config.toml
d_mlp = 512
activation = "gelu"
norm_place = "pre"
positions = "learned+rope"
init = "trunc"
init_std_down = 0.0
schedule = "wsd"
decay_fraction = 0.711
train_tokens = 185000000
steps = 11292
dataset = "wikipedia_en"
Each number is 200 + 30 x the weight over its row's rms, rounded and kept within 0 to 999. Layers, rows and columns count from 0. The size before them is the row's rms in percent of the matrix's.

# layer 3 attention key, 128x128, rms 0.128, rows 49-54, columns 0-127
092,151,243,182,250,123,234,168,217,212,184,174,218,202,224,173,247,187,253,236,259,162,203,235,201,175,215,192,197,152,162,198,231,200,202,198,169,162,184,144,179,166,208,164,197,201,225,208,214,208,215,212,185,257,218,243,187,201,189,238,180,161,178,168,182,195,264,151,287,143,226,151,189,151,166,178,237,218,211,174,201,201,204,214,227,204,228,208,203,224,217,176,214,145,218,193,161,245,211,210,178,233,168,191,140,194,234,197,205,171,236,223,179,192,223,191,235,178,185,217,246,247,167,212,205,206,223,196,202
090,170,278,165,196,168,193,160,250,217,206,229,168,168,194,199,214,153,162,267,251,206,180,253,165,236,180,161,175,223,175,148,162,217,178,218,227,192,196,165,175,219,173,214,187,215,192,195,160,221,204,242,235,243,194,238,186,193,166,221,224,152,171,230,212,213,184,171,206,212,184,229,170,176,203,205,234,207,186,218,273,180,198,169,223,186,187,219,223,185,198,188,206,186,210,133,156,281,218,173,160,210,152,187,215,220,193,180,199,224,245,209,128,178,188,176,206,195,231,232,221,243,197,169,225,191,187,248,160
103,201,266,265,210,203,184,216,209,236,197,207,180,144,198,149,202,254,220,229,140,191,154,177,219,181,151,209,186,204,168,226,184,242,199,251,247,200,195,222,248,207,171,230,183,159,179,261,219,227,173,227,186,196,194,148,239,272,212,181,181,170,159,227,201,228,147,225,198,159,188,230,185,224,190,155,177,230,188,202,188,164,178,215,201,200,219,245,216,171,203,256,191,173,204,230,184,201,220,197,214,209,210,168,255,140,210,132,211,181,183,193,152,195,237,180,205,197,203,168,236,148,172,219,202,222,156,205,189
093,203,224,220,193,246,211,246,240,207,279,174,221,231,242,137,215,258,252,175,198,180,198,116,222,134,228,201,177,212,199,212,186,194,222,202,238,208,186,225,181,210,235,182,182,184,219,216,201,180,245,207,178,194,227,163,208,207,220,210,208,178,135,212,189,214,134,226,195,190,180,183,246,197,160,175,202,220,199,199,263,204,191,241,173,233,224,166,219,179,207,174,238,166,216,226,174,201,213,206,205,146,179,157,246,148,233,193,168,206,129,191,194,222,168,232,195,212,220,141,213,208,211,172,235,209,246,226,230
094,247,142,189,177,183,125,215,219,198,216,253,166,212,181,233,155,213,165,168,184,233,213,219,177,229,206,211,185,256,248,185,193,208,174,212,217,192,213,228,171,172,176,192,190,233,170,184,171,176,208,230,222,163,240,233,172,130,180,170,191,270,195,170,194,178,183,196,170,250,175,209,245,199,211,174,224,167,251,188,199,203,190,218,246,215,205,246,182,207,170,244,213,197,136,177,162,208,242,185,184,153,185,203,208,181,147,251,235,177,207,171,147,229,205,210,168,205,222,181,177,238,236,156,264,196,181,224,184
087,180,204,241,235,188,186,222,207,220,226,191,242,227,187,171,211,191,216,170,232,182,188,147,198,171,202,135,158,167,201,224,225,164,192,230,151,193,157,254,189,162,219,193,195,253,181,221,194,196,210,198,189,149,192,196,216,254,181,212,175,201,238,188,232,214,203,267,170,193,226,165,192,189,161,204,178,179,167,184,220,181,229,191,142,175,131,196,225,188,221,186,181,187,238,281,167,207,195,230,155,203,253,225,196,175,209,151,136,216,168,168,208,235,163,213,178,229,197,152,231,190,225,242,227,211,261,238,240
# layer 3 attention query, 128x128, rms 0.125, rows 50-54, columns 0-127
094,213,196,225,172,212,183,167,210,208,231,194,221,177,174,228,214,199,146,248,261,207,203,267,183,224,204,176,243,170,253,179,203,165,198,209,282,192,212,178,216,181,229,233,237,189,154,200,182,249,184,179,207,242,214,177,219,277,242,221,209,185,207,198,193,193,154,197,223,218,170,239,162,173,263,199,125,163,247,182,197,177,210,202,145,152,176,178,180,240,167,231,176,208,175,155,206,202,169,199,255,224,179,211,175,176,144,229,187,184,177,211,203,202,165,196,242,186,213,205,182,205,165,214,210,165,198,219,137
106,159,238,210,155,205,213,210,221,214,216,223,197,201,183,218,200,180,207,242,202,191,179,235,194,278,224,194,186,229,174,227,214,167,206,222,197,190,150,221,171,168,163,153,130,172,239,201,186,210,196,245,180,171,171,219,189,148,155,231,215,191,222,198,156,191,178,168,199,241,244,264,246,158,176,148,196,183,240,209,213,210,233,179,205,179,260,183,236,181,201,163,241,222,231,147,215,249,226,179,198,185,223,176,196,244,215,215,200,200,229,167,222,220,136,194,212,211,155,201,206,299,198,211,220,165,179,234,197
097,181,227,214,213,200,151,244,202,225,268,284,191,222,303,184,184,226,250,200,174,189,216,159,204,189,172,241,205,168,219,248,192,134,191,213,233,202,165,198,192,150,170,163,146,136,208,234,195,218,227,238,204,174,170,205,168,188,169,237,182,215,172,192,190,191,144,162,221,226,232,200,241,200,169,198,217,187,202,157,247,157,194,170,204,229,187,206,247,207,216,191,247,190,161,201,205,191,196,189,134,195,230,181,208,180,239,184,181,201,194,160,192,200,181,201,216,239,182,180,230,156,206,224,186,184,196,227,243
100,160,142,227,177,212,217,148,222,192,190,173,205,237,165,210,175,190,172,170,210,262,225,184,222,180,214,212,222,189,244,216,174,254,207,213,214,210,223,220,164,172,193,198,176,212,99,246,213,191,183,196,224,204,189,243,181,238,190,224,217,188,216,203,273,262,197,179,204,168,153,156,209,250,202,203,240,154,243,159,198,187,191,218,180,187,196,228,217,187,189,247,183,179,224,204,223,196,140,159,190,264,160,214,208,130,246,210,208,182,166,221,165,153,204,179,170,225,186,184,257,220,203,178,196,218,201,209,154
093,191,230,192,196,225,188,210,208,180,191,213,157,216,206,173,191,237,232,224,162,185,220,202,186,237,169,227,205,168,180,225,140,185,230,222,193,171,157,192,199,214,156,201,186,217,227,247,237,220,220,172,205,205,204,258,177,188,203,155,215,186,174,218,203,158,169,195,191,232,216,183,169,202,198,171,251,212,193,227,262,176,208,137,260,224,186,208,221,167,249,184,217,180,151,251,130,188,205,184,83,233,197,221,189,283,225,157,210,196,160,171,225,198,217,188,211,168,186,208,161,137,203,193,207,189,185,227,231